{
  "hidden_size": 64,
  "qk_norm": false,
  "init_std_down": 0.00991,
  "learning_rate": 0.0105,
  "beta2": 0.95,
  "warmup_steps": 200,
  "decay_shape": "linear"
}
Each number is 200 + 20 x the weight over its row's rms, rounded and kept within 0 to 999. Layers, rows and columns count from 0. The size before them is the row's rms in percent of the matrix's.

# layer 2 MLP up, 192x64, rms 0.317, rows 0-108, columns 0-63
089,173,216,234,218,165,234,223,180,177,197,181,169,178,177,188,198,226,202,204,163,199,203,187,224,189,188,206,225,226,231,177,191,199,203,219,184,233,190,206,207,204,225,184,205,224,174,204,183,198,197,135,186,225,218,201,214,201,177,188,199,206,208,188,196
085,179,206,211,168,233,202,168,237,204,211,211,177,192,204,204,203,218,182,223,231,233,232,182,208,170,172,218,214,196,245,167,211,230,228,195,210,221,191,193,220,185,179,212,196,186,199,206,202,182,196,175,217,194,192,248,195,230,203,219,194,211,219,188,202
104,166,224,211,232,219,180,216,215,211,190,207,202,191,195,212,180,173,224,203,237,203,210,208,197,213,250,187,206,200,190,187,228,190,198,208,206,174,201,189,194,203,165,200,175,200,195,249,169,218,187,159,195,178,200,172,211,202,172,227,224,229,221,184,193
108,158,233,202,172,180,169,195,219,193,208,183,207,178,191,180,146,181,195,166,206,205,184,181,218,191,216,196,224,193,203,158,212,193,207,209,199,198,213,187,223,181,171,215,203,181,215,170,206,192,177,173,204,169,178,184,243,225,179,197,201,192,187,209,214
094,203,161,172,182,201,234,199,194,199,207,162,242,219,193,208,215,184,213,229,217,218,197,227,188,191,187,213,204,182,185,202,210,219,200,250,242,229,199,227,205,206,217,216,175,200,175,208,195,177,210,210,231,193,189,190,161,183,171,210,212,180,202,224,207
098,202,204,219,193,174,193,170,201,192,236,207,190,175,223,198,187,211,168,233,209,203,200,203,193,166,213,252,193,204,220,219,204,211,196,165,235,188,236,229,205,168,216,169,183,204,204,203,197,180,195,203,185,216,185,187,184,177,191,212,162,206,186,211,157
081,181,190,189,202,230,194,186,186,217,218,245,195,212,180,190,214,201,196,182,212,229,224,186,186,216,192,199,169,227,211,153,196,221,215,197,168,170,176,220,200,216,160,176,186,177,225,193,184,187,171,222,173,225,237,222,195,199,205,182,201,226,214,202,209
087,190,170,197,214,209,251,195,214,195,203,230,221,175,212,208,223,227,213,200,233,197,206,216,175,178,181,184,187,202,219,136,220,211,199,190,203,203,157,208,156,217,196,181,215,194,217,219,189,204,198,207,204,203,206,179,213,209,199,170,209,195,209,163,174
095,200,199,197,202,177,168,226,176,236,195,201,229,221,228,173,187,181,213,213,199,206,185,245,217,212,207,200,194,217,238,184,174,200,183,207,172,200,165,188,208,202,197,200,218,176,191,210,202,190,175,238,224,190,182,242,182,213,197,222,201,164,177,227,215
097,180,218,197,178,233,204,196,196,186,213,207,217,174,192,203,219,213,207,209,211,213,205,188,164,206,186,203,163,153,203,224,181,214,225,258,197,213,153,200,195,203,193,222,221,188,183,204,201,195,218,166,215,224,222,208,216,159,171,225,185,207,205,205,212
097,201,200,182,184,173,188,210,214,218,216,179,179,201,146,190,204,220,251,193,192,221,215,198,207,193,201,191,211,176,161,233,182,201,223,187,214,195,209,228,217,217,178,213,196,201,184,191,198,217,216,197,205,202,209,187,183,139,191,235,219,186,221,205,166
096,197,189,189,190,189,183,223,193,236,188,199,219,187,215,224,208,200,188,198,200,242,161,158,173,188,206,192,185,197,223,183,202,192,186,201,175,190,180,204,220,188,180,236,240,210,208,178,206,206,222,207,238,185,198,198,203,244,170,176,177,210,181,230,175
090,194,230,194,199,189,221,212,179,197,191,232,175,190,195,176,182,208,203,176,198,219,179,189,221,202,205,200,203,215,179,193,197,232,171,201,204,237,221,179,204,179,223,221,179,227,190,187,201,218,205,222,177,222,198,246,203,201,207,173,175,139,170,210,229
110,221,182,177,230,193,218,218,239,190,177,186,203,187,190,217,187,222,171,152,171,232,161,231,208,174,203,208,210,204,189,185,187,210,215,179,223,214,213,198,202,214,206,208,165,197,185,214,215,217,224,214,214,234,188,204,165,187,209,209,192,217,228,228,182
101,230,222,190,210,216,205,192,193,198,203,242,223,198,196,212,184,223,256,210,177,208,162,203,188,180,219,190,202,178,232,251,194,205,214,196,190,197,186,213,177,177,195,178,175,206,198,169,197,197,220,188,202,189,181,180,169,189,222,210,242,186,184,193,226
105,204,175,175,230,163,209,236,216,184,209,174,185,237,192,188,207,187,176,210,219,192,236,198,180,215,196,204,181,177,176,181,215,228,187,215,199,192,157,224,193,211,180,181,199,204,187,179,213,217,172,182,187,228,175,239,206,191,193,177,203,176,183,228,208
105,187,181,194,226,214,204,197,190,213,210,212,185,170,220,205,182,195,195,217,179,202,219,219,201,218,215,220,233,186,221,189,187,232,219,215,218,130,203,191,224,174,189,233,179,190,225,207,219,190,179,152,187,197,182,209,205,224,198,234,209,175,186,205,207
106,159,185,198,193,198,215,195,232,188,203,177,200,195,183,206,194,234,167,213,211,225,180,219,202,193,233,199,204,210,209,165,185,185,205,169,225,201,228,193,192,178,227,181,186,239,214,201,182,201,188,197,199,192,210,186,203,248,185,188,209,258,218,175,219
086,197,151,185,200,212,180,236,167,198,204,201,218,236,186,246,210,199,205,185,181,163,168,191,212,221,169,230,211,207,200,184,211,215,200,208,200,223,225,208,167,199,197,199,235,202,202,221,181,232,176,225,187,202,182,190,180,190,193,201,212,182,167,211,189
099,207,203,219,191,180,221,192,201,197,190,227,212,220,209,187,191,176,239,184,163,196,192,212,216,223,234,171,146,210,254,206,211,204,203,189,187,215,220,186,185,196,237,180,207,205,198,239,199,203,180,177,156,189,194,180,196,201,202,198,169,194,210,185,203
099,194,196,224,224,200,169,205,216,181,162,209,183,193,183,206,213,197,190,213,200,152,215,204,217,204,201,199,209,191,179,222,209,165,169,199,190,215,156,196,186,217,222,209,208,235,177,218,208,194,195,195,149,162,222,202,187,205,173,207,229,238,199,218,183
111,214,182,211,180,200,158,183,185,187,206,221,213,149,197,168,209,222,230,220,166,221,200,199,208,190,188,175,177,214,201,179,193,219,219,193,184,226,203,211,188,218,218,197,185,206,195,205,206,194,202,178,244,200,197,160,180,184,197,213,189,192,259,174,193
100,215,177,186,225,205,202,191,217,195,208,167,214,207,199,177,221,176,243,171,188,200,203,200,238,194,195,203,214,207,254,210,224,170,217,214,227,216,190,207,174,222,193,201,170,213,220,194,199,218,209,219,181,217,187,206,195,171,202,213,202,156,179,208,154
112,220,209,155,181,194,188,195,226,222,177,237,225,183,211,180,220,200,230,155,220,179,206,177,203,204,171,195,198,173,201,240,220,179,212,177,182,198,164,209,197,199,207,208,234,183,214,211,187,186,177,213,191,193,185,210,179,183,189,231,184,207,190,235,208
088,178,212,181,156,199,185,156,217,217,179,242,206,187,220,215,190,195,231,176,193,144,190,202,209,216,193,228,223,201,224,200,198,182,184,202,188,226,205,174,195,189,195,194,207,225,227,212,224,198,189,176,177,213,223,224,218,182,203,170,175,181,195,209,213
102,194,186,229,191,203,168,222,182,226,204,181,195,219,180,181,196,221,204,226,204,187,194,214,215,194,196,185,233,214,195,164,209,175,200,190,219,206,212,186,224,215,204,238,162,185,212,180,244,196,212,168,225,207,150,181,192,185,197,176,172,193,165,200,213
100,189,202,188,185,217,181,224,214,211,236,172,190,206,185,216,204,212,191,240,204,220,231,191,164,206,183,185,236,191,175,220,216,165,211,200,233,202,199,182,204,222,209,232,214,186,191,202,175,197,212,161,225,202,195,203,194,258,188,211,236,184,198,201,206
095,157,211,206,219,206,186,241,198,244,195,177,183,195,203,204,222,216,231,196,190,193,196,199,201,209,181,188,212,237,230,190,204,198,219,195,173,179,155,219,239,225,239,182,234,227,217,213,199,221,216,191,192,187,224,190,216,217,193,182,211,205,200,176,204
108,176,176,191,194,187,205,199,211,196,182,169,222,205,231,215,187,189,201,205,173,197,174,211,194,199,202,224,212,208,256,161,234,208,222,203,210,217,211,210,221,244,183,219,216,222,224,218,151,202,195,187,192,177,215,186,195,212,231,194,214,192,171,174,193
103,192,174,185,177,207,197,205,234,229,207,157,193,171,193,220,208,221,196,208,206,180,175,237,206,192,199,215,206,236,219,207,199,205,193,242,210,198,226,194,185,180,228,261,171,222,174,188,207,175,224,200,203,213,186,193,197,196,198,221,210,234,214,203,214
095,182,235,187,184,182,181,204,214,242,198,203,196,192,166,206,198,211,236,237,196,193,219,208,229,182,219,229,202,197,182,189,212,189,197,228,221,203,191,186,223,210,219,210,200,229,223,176,228,193,226,200,210,224,183,213,168,169,181,199,248,233,189,208,213
107,200,188,198,206,198,189,235,183,210,203,200,225,174,202,161,180,243,241,200,220,179,195,205,226,220,225,217,168,202,185,211,224,214,191,183,208,205,198,209,237,185,189,200,181,189,193,176,200,228,146,196,180,240,201,201,230,204,180,215,192,201,168,209,208
105,198,233,188,156,199,188,164,181,183,224,231,187,160,185,165,198,181,223,205,189,221,201,198,189,194,193,196,202,181,208,191,201,203,194,213,187,191,225,198,183,186,192,179,181,217,225,176,220,220,252,240,238,179,195,210,225,203,199,184,208,217,189,205,230
091,218,194,203,224,237,196,236,229,194,206,194,185,184,219,170,161,152,200,217,211,213,190,199,212,205,198,184,194,169,190,177,202,194,199,225,181,164,165,246,201,191,180,179,175,176,183,184,192,215,176,196,215,199,202,225,194,193,204,198,200,169,233,224,199
108,192,203,181,203,219,212,181,230,203,179,191,210,222,209,215,204,182,176,205,213,195,227,197,199,193,233,224,252,188,207,176,232,245,235,198,199,191,220,212,212,152,159,200,207,197,172,209,192,198,207,198,195,210,192,226,219,174,206,228,191,163,177,198,190
102,196,208,211,194,212,251,190,194,194,190,194,217,213,223,174,201,225,204,173,216,214,206,191,208,194,194,214,177,151,207,240,227,182,219,180,161,203,208,209,238,251,183,199,187,213,187,189,194,206,179,181,181,185,199,206,225,199,242,197,217,202,167,211,203
097,181,185,178,212,218,184,217,185,194,210,223,208,160,191,177,191,216,197,189,180,201,157,177,159,192,212,249,210,194,199,202,215,235,230,177,177,179,189,192,199,220,212,169,184,185,220,187,196,192,237,208,220,179,168,186,211,197,197,215,213,172,214,221,177
097,221,200,173,191,193,197,228,210,160,206,207,251,237,198,203,207,209,213,219,218,198,194,202,206,183,195,221,211,180,172,208,206,214,213,212,219,196,189,212,206,200,168,212,167,213,184,231,188,187,234,212,237,206,179,217,164,174,192,165,230,187,204,219,165
102,191,211,218,176,178,207,204,203,220,193,207,199,188,239,184,220,226,182,206,217,203,218,191,196,176,219,179,191,183,203,207,200,199,167,210,199,179,238,183,140,158,180,214,163,168,185,233,186,207,226,203,187,175,198,182,188,218,223,197,183,196,222,173,192
097,192,211,216,190,192,195,248,214,227,166,180,205,186,198,212,209,214,189,242,184,215,181,214,210,226,196,220,221,161,193,185,182,207,174,209,159,238,197,203,174,179,202,166,220,221,213,202,219,206,217,230,161,192,202,205,184,226,171,195,218,208,191,213,195
093,225,222,186,190,183,226,191,198,204,250,180,196,163,216,212,222,219,228,174,207,243,195,193,176,214,178,216,215,237,218,203,219,196,213,206,192,231,215,261,196,213,188,219,220,204,210,184,197,194,212,193,207,191,199,186,192,200,216,176,173,201,193,211,162
094,220,234,207,171,159,183,180,188,223,216,188,215,223,231,204,210,230,201,185,215,166,191,194,203,219,207,209,204,177,181,205,178,163,181,199,183,225,186,194,208,225,191,189,196,181,149,177,184,175,202,224,211,196,199,231,179,240,197,187,197,207,209,169,215
109,261,193,170,191,193,197,186,211,214,183,160,194,225,181,184,180,223,190,231,172,211,179,177,176,224,210,220,208,238,168,208,221,200,208,214,200,246,198,202,186,196,195,200,187,210,227,187,181,217,200,178,213,220,174,220,208,205,196,180,191,217,227,218,193
088,167,160,188,210,211,186,206,209,184,220,212,228,197,200,215,189,192,176,191,212,203,210,207,221,168,217,184,169,209,191,215,167,225,205,149,197,212,224,218,172,164,201,236,213,217,203,216,220,211,209,188,219,201,207,176,234,172,197,198,215,157,225,203,197
096,161,190,192,207,193,194,216,219,186,169,197,185,211,237,216,204,212,218,201,159,222,197,215,231,175,203,189,214,142,220,175,203,172,185,188,194,200,183,185,204,222,192,194,169,221,239,195,212,212,191,168,210,220,193,234,210,189,165,180,197,202,178,191,198
090,200,175,182,190,188,187,220,223,224,215,191,205,219,190,217,199,189,213,220,208,206,179,180,172,193,229,244,210,222,191,205,193,223,200,186,198,203,210,198,219,232,149,183,219,202,230,168,178,224,172,190,206,204,168,210,233,210,194,190,195,218,229,178,245
110,189,219,209,187,198,228,209,204,227,208,202,179,194,183,186,227,167,172,178,177,239,202,206,209,188,181,173,220,184,217,207,181,181,226,184,203,187,202,177,159,155,172,171,218,173,204,214,216,200,204,208,206,236,202,200,203,167,176,208,166,186,230,192,192
099,219,211,194,191,200,178,237,186,198,199,187,210,230,216,206,172,205,232,178,166,191,217,158,210,239,176,214,236,184,176,171,172,205,188,232,201,231,200,198,199,185,200,225,220,167,206,236,203,190,191,201,227,205,183,231,206,176,192,223,201,208,190,186,203
106,215,194,207,213,211,192,215,154,219,197,207,228,212,200,194,206,197,200,213,176,204,179,233,183,188,194,178,215,193,183,181,219,151,208,214,148,201,179,177,192,218,206,198,177,195,183,208,163,198,243,232,166,179,189,186,167,182,203,189,210,191,178,181,193
101,186,190,211,201,153,193,181,216,209,218,234,195,223,198,225,210,202,198,215,188,176,181,183,224,201,185,193,189,213,240,159,172,176,204,205,177,192,206,200,221,244,194,186,194,190,174,205,181,190,202,177,172,168,200,207,197,221,227,184,151,209,217,194,231
106,210,210,205,180,163,170,165,202,204,186,224,199,223,200,221,207,191,221,185,148,222,223,179,221,196,211,221,175,216,182,202,211,215,200,170,200,205,169,194,178,227,185,178,194,192,245,194,182,167,172,219,170,177,224,201,213,203,192,218,218,196,179,193,188
087,214,241,204,186,206,214,169,176,230,213,185,197,172,190,195,201,223,194,171,155,206,221,179,186,211,185,218,221,194,222,198,157,182,194,196,227,217,181,182,205,212,192,174,210,227,203,209,198,203,229,169,168,188,212,187,196,245,231,220,196,199,213,189,181
110,175,202,210,220,216,190,210,182,194,183,225,220,203,216,203,182,192,250,212,217,196,179,154,225,203,185,196,185,211,228,227,219,186,224,209,220,215,187,176,208,210,210,184,242,224,177,206,201,209,157,196,203,198,194,178,228,176,229,199,192,171,175,169,216
097,194,227,260,205,201,222,213,140,206,192,214,186,207,188,197,201,208,207,165,175,199,184,195,233,176,223,192,157,211,194,250,176,215,190,218,195,185,180,201,202,186,172,215,181,196,210,217,204,201,199,199,189,212,213,201,225,208,187,169,205,199,196,228,218
099,206,197,162,229,200,205,199,173,222,207,220,194,200,214,201,221,195,158,193,187,187,215,189,218,208,164,177,221,196,208,179,209,214,195,221,196,218,204,205,200,191,204,199,235,235,199,207,193,209,214,222,214,188,152,270,178,179,189,185,191,203,206,238,212
095,212,222,181,191,179,209,226,199,221,225,238,188,162,228,160,219,193,208,171,206,183,217,197,180,200,232,200,206,193,186,195,228,223,193,169,184,221,201,215,181,223,211,202,201,189,187,195,193,193,168,240,206,195,189,205,175,169,160,159,199,205,193,205,226
099,209,213,218,244,172,209,205,200,226,182,255,204,182,220,208,208,181,206,183,210,192,221,184,196,189,218,167,232,216,224,237,178,194,201,174,196,174,194,157,206,190,233,214,186,195,198,178,179,218,193,208,191,184,207,217,184,219,211,232,217,234,202,216,191
110,214,180,217,227,218,242,197,208,168,196,196,174,187,191,180,195,195,194,218,180,193,229,198,180,194,199,214,193,164,212,184,226,203,205,163,217,202,167,203,191,249,240,180,195,185,212,171,211,201,191,207,174,221,178,167,228,208,218,200,233,202,199,191,171
095,173,211,229,228,204,211,193,198,199,184,210,215,185,193,202,201,202,232,193,171,239,193,181,193,199,187,198,211,173,193,214,201,225,230,239,223,180,183,186,230,219,167,189,169,196,206,173,223,168,183,174,189,204,187,198,233,229,195,226,211,204,223,244,214
094,217,180,226,209,226,202,192,218,222,169,210,196,158,208,204,194,171,199,181,201,201,161,238,204,200,205,163,200,190,168,190,197,206,190,227,217,142,179,164,205,182,204,209,181,196,181,219,170,182,198,212,201,206,193,165,217,195,177,225,184,202,183,208,185
086,211,207,208,211,226,233,178,213,231,183,168,201,196,209,249,173,168,199,184,212,237,158,221,183,166,188,196,209,201,231,179,236,218,225,221,208,202,192,209,197,158,203,202,180,199,187,224,187,196,179,208,202,213,172,200,195,182,211,178,218,196,222,191,199
108,225,192,240,191,211,174,198,194,181,186,218,196,216,179,202,231,227,173,182,217,142,187,179,214,217,179,183,217,209,208,181,181,187,207,192,185,189,230,180,219,191,204,162,224,215,159,208,172,191,204,220,213,197,184,198,171,216,209,216,194,239,205,207,214
099,178,166,213,197,191,175,210,189,178,193,167,217,199,215,215,173,214,219,203,225,196,163,195,243,195,189,178,225,217,172,214,263,188,177,185,224,202,224,175,215,202,179,205,186,192,222,208,214,179,234,207,190,192,174,222,209,215,193,200,190,212,175,198,184
094,188,214,188,202,212,190,205,201,220,192,192,198,224,210,181,200,190,187,197,200,226,196,177,148,174,181,177,189,216,174,189,218,211,223,228,180,232,156,204,220,166,192,233,228,201,206,226,190,212,169,228,199,207,173,202,191,192,238,161,211,186,214,224,209
101,199,205,197,254,207,209,205,184,228,222,173,190,227,190,208,191,192,160,187,200,184,224,212,184,194,171,194,201,138,191,191,210,242,220,209,211,180,214,190,205,200,213,193,185,209,206,206,184,180,191,215,203,205,216,172,169,144,191,195,214,207,199,223,218
096,192,196,214,196,203,180,168,198,182,207,210,158,185,164,210,184,192,206,189,214,225,198,172,194,211,163,202,216,222,194,215,144,190,169,216,220,178,181,154,202,204,195,197,206,238,185,190,241,213,190,192,207,208,184,236,188,197,189,213,178,212,175,180,207
100,208,190,195,200,222,197,206,232,219,215,158,205,207,192,187,201,191,184,215,186,201,212,175,193,203,181,235,190,209,202,204,219,209,204,233,206,170,182,209,221,233,199,211,160,206,189,151,205,186,179,176,186,241,211,235,206,182,159,234,221,184,171,199,189
111,213,201,203,193,195,187,201,202,223,191,213,194,224,207,235,206,225,203,196,198,205,198,217,227,215,196,198,219,221,219,220,210,157,184,225,217,168,171,230,213,225,202,194,213,224,179,215,193,174,202,210,173,245,247,199,198,176,216,190,224,210,246,204,162
110,206,210,186,206,210,209,226,188,196,213,168,192,214,199,200,197,157,182,180,231,193,209,153,246,169,195,192,209,188,204,180,200,222,206,193,221,180,189,229,179,221,193,228,204,211,204,221,184,236,195,252,219,183,186,173,211,180,221,207,204,224,199,228,187
112,207,196,159,204,196,180,195,198,210,192,250,225,197,201,181,182,223,199,168,220,212,189,205,203,184,208,208,206,196,186,169,246,182,188,193,158,236,199,201,180,204,180,179,186,213,201,183,170,152,159,193,181,205,198,179,220,217,228,197,187,192,194,221,198
095,165,180,191,218,233,180,233,207,171,202,211,195,209,217,234,207,168,173,182,196,230,212,171,203,206,185,178,215,161,197,184,192,233,208,235,203,214,200,200,185,215,194,189,226,176,195,168,217,239,185,198,190,184,179,232,172,179,221,193,197,202,199,177,211
094,189,180,179,183,205,196,214,175,191,194,164,244,219,155,209,205,205,159,200,226,205,205,174,215,196,222,182,203,201,178,193,256,209,221,194,214,246,217,185,210,182,187,227,184,206,220,205,182,204,198,194,207,232,188,183,192,210,191,219,189,187,181,181,228
098,191,212,192,158,221,177,186,173,199,208,198,197,229,209,199,193,231,247,215,225,197,205,214,166,212,197,199,162,254,174,220,185,236,202,212,200,199,230,209,207,197,210,220,220,213,235,216,183,213,194,200,234,199,211,180,220,183,196,180,196,195,168,203,200
091,196,182,190,163,213,214,191,174,202,207,159,209,201,234,200,225,236,177,186,203,194,205,219,218,223,195,214,169,200,195,199,185,195,145,211,232,218,197,245,192,185,181,192,199,215,215,202,170,203,192,187,207,179,196,196,209,190,172,171,178,167,205,186,237
099,204,228,199,226,230,202,205,206,210,209,215,201,158,184,166,192,192,194,185,197,187,217,168,181,196,192,222,219,233,231,206,217,195,227,194,173,161,218,170,231,194,182,206,215,187,188,205,228,210,205,195,205,200,184,188,248,182,205,183,209,211,211,247,168
103,209,193,206,226,210,206,207,229,213,223,234,228,183,228,233,183,207,218,195,225,215,138,218,193,183,173,219,234,204,192,199,224,181,204,229,199,202,185,204,184,194,180,190,204,198,198,214,227,228,191,225,207,226,160,206,179,179,220,193,214,184,226,187,185
100,193,168,192,234,219,225,227,227,206,192,185,214,211,228,159,159,204,200,216,197,198,197,185,187,189,193,209,224,203,211,233,167,232,208,229,187,183,169,196,191,208,167,207,192,200,184,220,206,199,202,182,162,172,180,213,234,201,210,175,187,191,176,211,173
097,255,187,196,209,154,173,218,221,173,193,181,198,205,217,230,216,203,184,180,207,183,227,196,182,193,199,196,177,180,214,206,189,241,221,186,161,215,220,232,188,202,219,200,186,198,150,210,219,198,177,188,200,210,190,194,183,206,170,215,177,195,219,187,190
113,199,203,160,179,196,192,176,176,168,195,215,161,199,159,192,176,183,190,210,238,196,184,188,185,188,200,191,212,180,172,183,165,173,206,172,212,184,206,213,166,227,205,163,195,194,179,160,216,203,182,221,200,205,207,166,183,201,183,194,188,183,200,187,221
105,203,191,223,200,207,182,203,215,176,194,208,149,149,184,231,197,212,220,220,202,193,230,190,210,218,203,211,227,192,215,210,192,214,204,198,198,152,191,183,222,197,202,181,198,215,199,150,208,231,190,181,197,190,222,204,234,241,211,210,224,221,180,207,182
093,168,219,194,175,230,186,192,211,193,228,197,165,170,234,201,214,179,175,186,180,238,232,199,153,183,203,158,183,186,221,202,165,204,202,194,220,206,232,181,215,198,203,216,158,222,203,203,217,198,214,187,222,198,204,202,189,216,214,208,208,217,218,192,215
080,235,195,206,179,223,196,180,212,188,227,228,175,179,230,205,205,209,184,197,214,194,152,202,211,217,215,183,211,219,214,173,208,200,201,179,208,192,183,202,206,187,175,216,221,231,159,184,193,180,207,222,165,221,206,211,160,183,207,177,172,195,233,233,187
084,224,239,220,182,216,220,186,192,220,226,189,205,213,211,183,224,184,176,199,188,205,212,206,173,191,209,240,185,210,196,234,185,205,195,213,194,205,226,204,208,190,209,224,253,195,218,218,165,203,245,166,177,181,203,209,192,183,229,226,209,174,181,201,179
111,237,229,166,174,175,206,224,201,202,208,188,204,203,172,217,207,212,195,198,169,217,214,210,224,232,226,162,196,190,171,198,196,187,192,178,192,226,220,186,175,189,207,161,204,204,165,231,242,183,220,196,209,185,213,179,193,203,224,201,175,221,219,178,213
094,211,187,209,187,201,199,186,216,205,204,209,209,177,196,199,188,196,216,211,213,202,180,214,206,228,178,184,220,236,193,184,201,210,175,203,199,243,251,200,160,178,187,216,219,198,191,239,149,217,201,227,204,178,196,207,171,156,201,182,184,193,223,207,167
096,225,209,201,226,193,212,232,221,217,228,198,199,203,204,176,214,176,187,208,192,159,217,243,208,192,220,156,168,203,210,183,203,220,210,202,208,174,173,197,207,215,208,179,185,224,241,206,198,196,225,197,218,181,196,225,185,210,176,168,198,161,227,174,201
092,218,199,211,196,221,202,175,173,217,193,214,188,146,195,223,215,234,180,186,185,189,218,161,197,200,239,214,201,228,190,209,208,200,184,211,165,176,220,179,213,167,221,224,212,216,202,241,193,163,202,199,163,197,193,207,225,195,207,169,205,203,204,185,200
099,200,240,210,235,231,225,186,154,208,194,204,185,170,197,195,195,203,198,193,197,202,206,215,199,190,205,161,169,223,211,197,186,203,190,205,212,181,196,216,186,196,205,185,153,197,190,178,234,234,190,198,177,233,186,194,173,156,196,198,236,197,183,224,213
095,176,205,192,201,175,210,218,210,217,162,195,161,230,190,188,215,175,215,192,210,182,208,212,145,178,215,232,202,208,231,229,234,211,234,195,208,193,182,223,219,204,199,192,165,191,179,187,227,191,174,201,192,193,180,202,190,166,215,205,188,234,194,207,218
095,222,187,162,204,165,181,191,194,177,224,232,204,210,216,211,195,204,185,197,189,169,203,218,184,213,208,190,214,201,201,159,217,220,160,154,218,221,195,201,166,214,189,174,203,183,226,200,154,206,192,233,228,186,192,197,185,195,209,195,226,188,206,232,190
074,204,171,195,194,187,192,187,199,194,225,194,170,205,174,212,195,171,204,194,213,191,165,213,167,170,194,181,193,220,184,190,147,231,206,222,205,166,168,186,160,196,199,207,228,214,187,213,200,197,226,189,186,192,180,243,182,184,199,163,212,212,184,195,176
092,142,190,186,211,198,227,191,188,189,236,238,211,205,176,197,218,178,215,219,229,225,231,191,180,238,186,189,210,198,180,198,192,219,189,198,179,207,211,218,223,207,203,213,203,205,249,193,176,230,197,200,215,168,206,213,190,215,238,187,202,176,207,207,222
108,228,185,162,205,184,198,202,219,205,219,207,202,168,172,225,207,208,191,192,193,203,146,164,203,177,207,218,221,161,211,212,207,198,211,181,198,198,219,181,194,175,171,180,184,232,226,182,191,215,188,185,211,198,202,227,179,156,190,196,175,190,174,234,189
103,197,201,220,150,209,188,207,194,204,182,163,196,220,166,181,199,212,181,222,184,227,177,226,175,181,189,190,211,228,229,194,201,186,195,218,178,189,179,198,223,188,193,178,189,209,177,235,205,166,215,246,222,211,187,228,212,202,190,210,182,185,201,204,157
106,217,221,176,195,170,212,198,196,199,220,213,169,194,169,199,185,232,225,202,208,203,195,204,219,197,248,206,207,182,191,220,199,158,194,186,222,167,199,201,177,167,225,189,212,181,206,197,196,202,197,166,179,194,218,206,233,207,142,219,192,223,214,200,169
102,197,175,218,197,240,176,198,169,177,228,153,192,161,206,203,188,204,187,198,191,185,200,194,197,176,173,205,224,174,188,167,188,157,207,257,210,186,202,202,210,217,201,206,191,203,191,187,239,236,194,173,187,210,176,210,196,181,193,192,211,189,209,192,209
106,243,178,190,204,215,179,226,230,215,181,235,226,186,185,195,174,195,204,204,194,155,190,184,224,212,216,177,200,217,220,217,238,179,195,195,217,195,172,242,206,216,171,194,198,225,206,189,200,210,200,186,200,187,174,187,186,200,201,208,212,245,238,201,215
093,200,198,226,191,211,197,179,207,222,189,217,225,212,217,203,214,232,227,201,203,194,209,177,222,197,199,185,176,199,169,169,204,174,230,184,179,153,222,212,231,210,210,194,195,181,218,195,221,207,190,179,176,206,235,182,244,209,220,212,217,207,186,158,164
118,168,205,189,177,214,213,175,206,177,207,214,189,162,212,197,192,194,229,186,192,211,191,195,193,179,156,189,183,230,210,203,180,174,163,198,181,236,187,202,176,203,218,194,217,190,259,169,171,233,178,196,195,182,195,225,178,205,198,203,199,207,177,177,198
100,182,224,182,211,231,158,201,197,194,193,204,172,209,253,217,209,208,208,204,160,225,230,173,170,197,239,209,210,188,218,216,183,195,200,204,182,204,183,223,186,234,223,201,201,210,168,195,192,184,219,207,166,216,174,184,199,210,204,195,187,221,165,222,199
103,202,209,212,235,194,219,182,185,192,227,209,199,173,184,198,199,194,196,209,198,215,211,189,247,177,168,193,226,199,200,203,158,189,238,198,191,172,198,170,181,170,214,229,185,193,206,230,210,204,230,154,206,214,187,186,242,192,204,209,199,219,208,234,179
098,229,179,162,166,199,197,222,197,234,188,204,229,231,170,207,176,224,212,209,209,165,232,204,209,173,235,217,218,204,229,228,184,211,203,216,198,190,205,215,204,192,223,195,198,220,203,224,193,194,189,175,194,169,210,176,233,177,169,197,214,224,222,194,192
076,192,193,175,176,195,213,220,197,202,194,214,209,188,185,214,200,201,181,211,211,231,229,187,186,222,175,250,229,234,185,165,173,163,206,190,209,211,198,207,216,191,224,241,194,203,197,233,194,171,213,215,190,189,157,179,203,173,191,235,184,221,196,194,204
112,216,211,214,170,176,226,175,217,214,166,209,187,196,230,203,203,208,215,196,217,244,200,172,201,180,194,189,180,164,195,218,171,220,182,229,188,188,216,169,183,206,205,196,225,196,211,224,217,198,191,198,183,188,214,233,214,201,175,148,174,203,181,196,233
091,192,176,175,218,215,204,194,183,208,166,165,209,197,180,208,184,216,204,220,214,229,187,175,187,207,237,198,203,194,217,217,172,180,222,168,194,188,207,202,222,208,188,208,169,218,197,207,191,172,180,187,212,218,186,179,145,216,239,223,225,242,201,185,213
095,177,201,186,206,219,228,220,198,195,193,170,197,191,198,223,163,206,196,176,214,209,205,203,248,212,192,164,239,207,165,159,215,222,214,216,193,203,208,183,232,219,212,233,190,196,166,206,204,195,200,195,154,185,175,210,195,230,216,203,202,219,180,210,180
098,207,216,183,211,203,215,231,188,189,214,154,200,207,228,177,185,240,222,232,181,191,192,228,218,209,220,233,192,190,167,183,206,184,197,236,204,202,215,234,216,169,198,231,190,230,231,209,231,190,174,166,201,212,206,207,190,217,219,195,199,218,209,196,203
096,216,195,177,200,206,207,198,190,185,206,230,204,225,208,203,231,197,167,196,192,207,206,217,186,185,212,176,179,183,197,170,205,192,172,194,179,234,237,190,154,228,177,170,224,163,214,207,211,201,165,234,168,190,209,214,208,213,199,213,182,197,158,199,180
093,186,242,204,215,232,206,167,213,198,187,157,177,217,222,202,180,218,214,216,180,213,199,191,200,201,165,208,181,219,170,223,170,201,225,194,223,188,197,177,225,186,184,163,210,213,230,217,202,190,236,207,192,191,175,242,214,205,199,202,225,225,215,196,184